Weights of a small transformer language model.
Training: a variant of Muon for these matrices, 125M tokens.
Each number is 128 + 32 x the weight over its row's rms, rounded and kept within 0 to 255. Layers, rows and columns count from 0. Numbers have three digits each. The size before them is the row's rms in percent of the matrix's.

# layer 5 MLP up, 384x96, rms 0.135, rows 204-237, columns 0-95
100:078133115073185110130086200118138105103115161107162187146120145117142178115145118137127146106143193172068150164130150126117149093189081142150088166077124093129140118109095056177080108105161122131086158114161168100152152099139083107146146121149110159146133099155145130132130125218097174172
120:090155098101147139105176107109130128164148136123126190177124169148092108141106089120073055090174164108189115153149171078094148115108122140149154113099077083135154077119168116110103168133144187118118090155179132096080167158109125158159080097151110141139161122092071197086103154126147161142
101:109136095125103125101216114093113129198167085113094103096120134152109155087138169152153122145145122125198126103141157159088119122125076074118188110147135158148154103119141123160180126127104210080123109093145131089154186111135170092129059076156138128090177167129165128095062121111112142134
100:118129112137070161129133139179116092128098121092089095103146118093130138129122160125156069162110176131122104132081156169146117165155150077083101140126105102187162203134163131127129111141157077099109096085145151168074105118106183121147095137188138176109106144088156125203196172081117163173
107:102087125123129128152172095146173054123146139171160149083038132183161150180146134173099125118145127147121095157153106140117108111093107092112131190127113156138126071107139148123080182183107164115145111134122101136064075129146122134095125116077159109151144150136104148201201080125159109083
098:115130136120067102161102142124091067118146141114147142091108164132144110147081104168133111102126134181092113143086107102091127181160148118116158121076097082196079086170153165156093122123060153196147167149140128106193114098117097077144132141129102143051126089176172099108110112134132104068
107:123187040181140159142113113148080098157126097104090105123159152137178133132170150140117165152155111101141126092188141164079127126108190036112144154115131104116162142192142179157136125164160164137078144113108124105073147089165140117158077096124165137154110119104135059129126104116071148112
101:118108122103108086093210128140128135113132089104137174138122112129147189070152154175151189137152105099126171081118139098146117163127151134140129191165131128164105104115152082110156073141121111084150150159121165180154109145102139142057150142106095144178154106100048131082045087154145152100
103:183188060120086120088132101138074148124102069110104126126170123117147140114100086159179094179097151127138159173141175124136114147127150143063127125156168147177151064120131025114147134095146141136152110178164159089125075125180158132136115136128132197094138107127107121120141119089141179162
093:165122151134102139110145095116094122173149112149091112017185124124111120142123083179206139119118176098118119155093140146160098159154137172137154141095122125129039090119111197146152106109123065138132168124141163116168129134137142116144089170089046098082116121145122123078085156149119104117
110:123160093142098177184142076112129084179146130156106134109113097117185134146132148151132091075118196098109088109099087119141146123139105091095122163107142133123103095172183124132093183148102068200202120075142101110149132139134088119135079130170077171154116092146152109063127162100131174154
111:115112148152060116127142101097170138106113128087099138202100098086120132118139127050155150126123120215143130128125119099094153126141106128134170210147167159101131118113119122142152124174050130129135098169151115112158056116055164080171090132174158114103099106113141156149105129146180148180
108:143102131105196102194121128179116066135136183159131116123089127127173160110093046097129087153170163143126132103132121132091112151124093139079151095095111161097130175135181161172100167191073117110121093102111144135093177174170141139097181107101190081141096156122168133091146107101127119137
088:155159123110102084138206103143095144125179113147151192167119127141097119121158070171202136179091124074109162110104128149131138172159119128205079115161126127142091102164122181126107096141125089098074037077158119153126133166107122108123167145139083114150083152152135178137095133120120105128
114:137153134141141108142084162161168145110084148110118141181041120169086156092131158155124156143131080140164153115161099194079094138156103097077200109145165123088092168119170095156141133128141155153105108142148162173165169158079142146069040136121141123147129104129121089158141086136112075142
096:109159106118075141145155099140115147224152145120102142124123117124126082053086161153066124138126107147052153162103128162130128107132107098086166124083089100148084130172159107118127124189196133146135091139110101115107192196146109167099087123149139138138149099128176198115159092124156163141
092:134197095167105167103108073080086129168115096092094086127109136152143134078141126113160118104167099100111182141161111165124117098150107165152118099154115093164156151098194173151108159171115090106112141165106099176137171107124085125137082131180130187164061069181133094142126103104094163156
091:088123133088123095104141121138091132176143120123103154139152121127195155116083116162145091123159102108142150142120150126124155161115122135181115099154068093109157139103139196108135108069136131115193098045090146185079117099236151098152158159093148106088142102172145066120104173137147148109
090:088144088127137124141158159099112104208098111113137090098167156127194106129170149141099095146110132122153145116102106100114191095122101149139168141139114162186157162117101138173115051097134162116086149137192163153108182152149119083077092117108122106060098155175078062116116124105102087162
102:139111151122168131194097113071135152119161113183099164117133133100103185123089091160159109102150138092151133127099163165089144139105132141114065152163151134202100101106086118116096113150112109146082099087165089129117116118106169083159126080173120206096187103164190092093185144094148121106
125:131142164161079152095147178128070146092172098132103129219137149113128081121168118180180140175116107121109154122110113121053139098169115107156093083123111146127143121175112083142138109172156122110117133109126094107089127146100115161043156137094188131080144167146154158124158123113107064195
100:166064095097154154154105093137133085112124079125125131129137115152110140199166176168171159131130125127130075190136139155135113137070089086151123126150164152119160132181070146072133103108086080107110116186083070085146116153057116114100159153169129095167140127115106155156126144119077061124
097:067086115153174129130131103121123092122078161104148049156076151044121177144109151126134173155177115122152154123123130128093088147067076082137162144168112079139089118118191126147106121089129158112153139135115053160154141124187164146108152130087164156139184110117078126153128150135146157174
096:097143137115085079191142124127143100120142136159165112137080135111156105110170160170176131081134127159143068151194102140083126121122150183109096142101121130113151114180138099186099136103095072156120111195135084101123125095125087142116078101089092081159116093185206137119210106130112134129
100:148038110143080139085103102173119165161113138131125127098123083112121141107135151151137188147191088119186073170147108128115098148122188119161118187084110120097123127148130118132098096112147113142167162109168168078126090145096114187103138118102096160115057086155164139192156154085075102133
093:102098100113088128137120150113118199116154110093101147097114127127060104176106114144159202116114041093124104161144133159108125104199162136089101178128132153146067143129095112148125139097157207129127151148143178131129092131157132156138118130100131134069128170117088106166079195161130122199
108:116159131138164156135145096207176163140084143117074167110120103123172191066128104156119135125113164113065148123138168135139142091112141152090139112200052095108125139087127171093169142145142109121030106132093163134109136094113140168100144159119137055136162087125127149139152173146171141121
093:142068098161091141097199136113073097131099161106130129106115145098082096160141131115185131130107118107161140106137183144168088142173143125082098144099124109158168153096157244161151133125166152114116098107154133191182115091146101145144129190123102139088121102148080092180103178144098115118
110:066105113141164191173181083146135128102144139140115120093116107156101135097182131164125118102096191082123112107159096093117138142147145156040070142084164115153107150134132136165197142163076129144104135132112108068143144131112209114124148132109121124069144110148127188164131154052165119124
105:094132158093034068135199108120122130101209148136140118127100124125088123120130125082133158151137137129110138147186106123161141164116091152120084181144177147152101144162068066123132157064150096127132083099139102110192163115101120123101149133186154131080105139136070121173142150189112124107
100:149111128115107153144166109123171072137133072143122110122123064137109166137116138120150140114109147098118118082061154142108166081119167129119121201092135109106103148185126198136056154183106099136086140175142130056100135171084171141124153141175090052127150123161164094132183154089130137130
085:106149167095125209125118112046092137148140150096080170178129113161083149100171129184143053121139194134129157138096130142140117104178156127129129102119061101165148100125112154191072106102110139150114119119084125151162113160082126137064125137138113143111069113124128153181093105127086171159
096:106124178085149101141092145171109143092125101160105200098143183150110144114129079122156131147097126162148091099177114058147083126174138126093089126123086126155155183174101142152100135125168080155169076142097095148049131148115121146185175153129045142123167140148129161120148149127171095096
104:133089161108125177133156145128119100087217140118097169107101125106174129169135145148106093121159067194099113105143080116128126129128179137170139105121041101145146135101087092149121108143192092105120139098185120122106160144033114146184158160156108132101095112135158096114137122181140083102
# layer 5 MLP down (transposed), 384x96, rms 0.12, rows 204-237, columns 0-95
095:118110085181132102118216109108068095170183125098161109172160082128096163119084165120175122133188088095168157073118150101120103105105190114092111122130155156125116145146127163143164153118124081133128148103144132166122084133125106140097129129105157083144121179089188176139096124062111085072
103:160170055107145111119099094128165147140131062130143105102123133156239052147138153185121157142131110086178140122096148174157117118177172063096150172146132120145152111094128143103153100099134148095150174110106098115135062118131124077092171137140142153147080118082145097109118100165093135142
092:191110089099082131132074116086146170165152170130148127124076121113125189174139107157109139136163141163123140127141079104158086149112132162154069144144120097118131127128123128187135154153144047147139187164176064158064130145135095189104116162060102065140109147158108134137089143128125080103
106:112078074132121058154135108130193160130151110105077106178119122124093129172154041191158106137130111088106100117131177075144147168107130127133149106196097113162058111098123170165140152144179136151154149080115105141145114146116105135087174111146169108131077101092168118143159113098170130173
113:137096167093170110132121117154143118159118100124126111101111065199203123093081156133157115088150050133160211137145102106145188179085127122145147099131177100185088124090101172129084127143138143126155132080074098121132114135064134088140145136176116168118086137127141146095104169138105163157
087:164120145154126134082210166134114112116079120069088043151116143148113143099110103118074144163123119150149138152139168097203064119134129176107121109128118128144143171112098109143168147104136194100086127126129136165063191090114125169140113119131179129139180141117106152155173074114100094185
118:102072051177157087132122097198138117158075150128082083092111096116139142165174112119111127166149116101144127111161173124088144133192187096183168162161148113172140150150156117107109144184176103127112141072172122138082118128122126137108159150091147081113163083135126071121145079095144096154
100:159133080181150109148109179132107125118034190147109131131119114161118147136155117124166102152095131189136130102127121143139129082123216129123129093126100100145137109160100101138132148102144174114083128140105083125122042124144054098153133104131134095098142127159201159146154196129091053157
100:086037163157109146173172130109165116119187140136110111134105116148110108177151113119101099108188083084132071110133062138130132161106092177152140138160105111096109146111085204108079155137093098089092131094115152178050174152120131154116107125138134134177124104180169151134141177154112116123
088:032127106148151092141141189141102121120114160085109139187101132119112154105162161141062121161106082163142142183160084106112116134118131070107111111130177135133186129148119107148077127124119190145076085150133137109081097179142101079135163118195164194162120151100077120131156133089103133148
123:099144161179081109119175137165144117134166103135055119122188108153156137135135085160134126103076204145135056149202091114118159113171116185158133148160104115113136130165120148124095106113095099148127103087161148117100086116153157127144063137116053135115063125129090132145146162059161145104
109:192080131118146143056113184137122109093076145130101127091121100129159094083191117102104114131118106155124114168146073134128161157128142124172193036149142141101085161146137099140130166136122177141115066165154107183131158102132110111214092081154122128135069149143126119158141093102158144147
109:148120123114177090103153120121096135158108155099167139136187147125071121176149127128112097126140186085091071091159097094109150171156079101103129092163105204137145145153110108100106132163163121147128152123117133147185079113075098140173057136114122150117201115181123116178123204090098142096
088:127139110155172173167124117083159173104057126137152083181154141109139150084066137111081137079146139162156084148135102084143135118121153137120148074185118099122157101105131120099125201098125128141151186166110079122138111113161180094149119107177173177117123077163106077155182087083102145113
129:157093131218142136132155135094088182169159160147127138098134104187123090141169117107117145072095145136118168168165096066068144193153145080075165131148040148083169106117152128116100123130151115171090120117091150110176124104153115111109121132178131130136132121142164065138136140086075114124
101:209098136086150084135068124148158140113116109160104162094126157178109079146110076138127154097158120184163085114142133159148127144083157154138053096097199142158139185040129109130115100131121103126134130093125135131150104115121155140138152070149152210083088132124069139149130133147135127176
090:122097142106152118119104143101115108138088149122087074089136168139069165161138148080075092151085111115154131214058176097112081131115110142152165099143131157106157092107090070133146084119169126150166159047117146138117111188158181156096182090134127104131151173115168156143152132154161115105
092:114079119203107133154103125132134151115168104114110081124154082159065174160131136073163173116140129153149173139145130081111181111146152031134154153139092139084095098172116108105121091136119118160088148149136156127190143086116067120138149112081092115176082158117121130150213093147124153133
081:132076153137156152131205119112090151080099135167124104179107085134100186137084117149094165167161139120097116098132105057118102136095117118178081105117108088142116081160079085112142189149152111115086180132099130144099124165092132139203130169142145107171183156097122193142177135130118091132
096:084134143159097124160166178134141169133141075111187172159171106138119144160128112110124164149073077079173049170129143092167120138104142143107123073162086132118120061114131126147101119136075113118146141097074148146156139116117128106166164142062205074155174118098072140167128115110154152119
121:131161121129118087131157224058126140101125142138133133139137135099145138120140191129123145144063153123150158163090161032108130127182110127118116091166042137127178146076114142132126131150188122144105171071097142115096087176109120158090085142166134136166106150096126163133097119124084155080
108:071131139111109149156151098078141138065172094107114128135119120091120177105125073129138127133174132170090138166189126130143171145146088155130139149063108160121175127109125146097125176066055215149120164077082091107148110128100143102090094162155140109138126148168194105173135110085136138165
087:178158172111094124134149130140116127127142088109145156135135156165118035154143146130128137108129120140133052086161033149145229139122144160140119110106117182156154090115088162137150087179136116127138129159102141057125132083108165136102067117125091112112125169141077124104143094190105148165
096:168127119157107178115098063144178120174077138099125056126148090134161131109099130134126129209174077146069081160132151140129111119150123147059093131119131073145153152122093160144199172099149150149123142150113114172079113082149163078111130113157172081180084097132147161099156137111106113130
092:139111129183159181036178117114122166068096143175112198107148106164162109114103118132127097134149114112138097085137121155123120108186182097124122104134135150113135144130135130203146137094125071123145128190121137112092109116110106178054121122102124155146087139149098117058192175129089140181
096:158179158132146178092140150075171078134148132160108088144086118109165155118151097159110090103175203135106142110143161138128175171067153084153136056118134078110170129121160117107143118161132087118125137115125128180125144138093153072137165106142134153138097061142171116080090097070151106059
109:110172122101127187146129155134171131072118095130081147116124136102143130133067123152107095147132125169119121143091177164151116087175083140141150108176136088127132161105148183127170119129095064071126122090077106060109094165134165160180114134176146110089070181155088126182161169142089156086
090:129179132103185130120178110144197121113164077141121138138110102160157100091111103147100088121157083103125140146093148127112206137105115081176161088179154152086064147137118096099107123145127145150135156096131141111112131189143152087089139077087138100172134160104167152109205090042139132153
117:097121129150180186118167105177127102136140167105130128089169195115147133064100086127106111123141153150151106084120087097095190165175141152087174162080052150109125102165116122184144112116088150134077171168104162102078126087165117145123114108169158157124100184128094140101132167130136089085
098:166174071107150147079071103125142173121092124150090127111125086134165156132137171210130128157175096135152128082097134143086157115107177113148214092147088123078143058088152191186143071142121151114148176146088102141145141125127126133121134132101128109144117101152149143108129082089072092161
096:104129152113133123130108128105136125097156137076144090138154156128170191156166084086124181148149085142163159080188128138111121122172065092184123077080130181154127130120093183118212060091124130116113099134145158150116129159121128116119169088176099122099032117147124104136113104142160170116
084:137110104130178070167109171081098167102136137140181117138177129148137161120119116088154152127132047158118143122069143133115159100079136146118058163134141134062169158075097162160181119128104114156139138143095149110139108148161185158121155087135134081113152201094086140077164109138069131088
102:173134112115139151140131092139168101158103122104148064161085129154172144099129105168046149154138119144089137156129114133156097164107099083135076119097166187116101190133117156146080125122167120170175069123120161153154157175070096147167079118153109088071055140097160110134145131101102167163
106:150100162106174147063125151190174098198116120169107101138100140094126168120208113099099116124131105144097140150148121180102131123092151184112127162128120139110178138145117120091144147126139025118073127148174110118136087159138099179105122159142097122113109086119185163093080134126120053101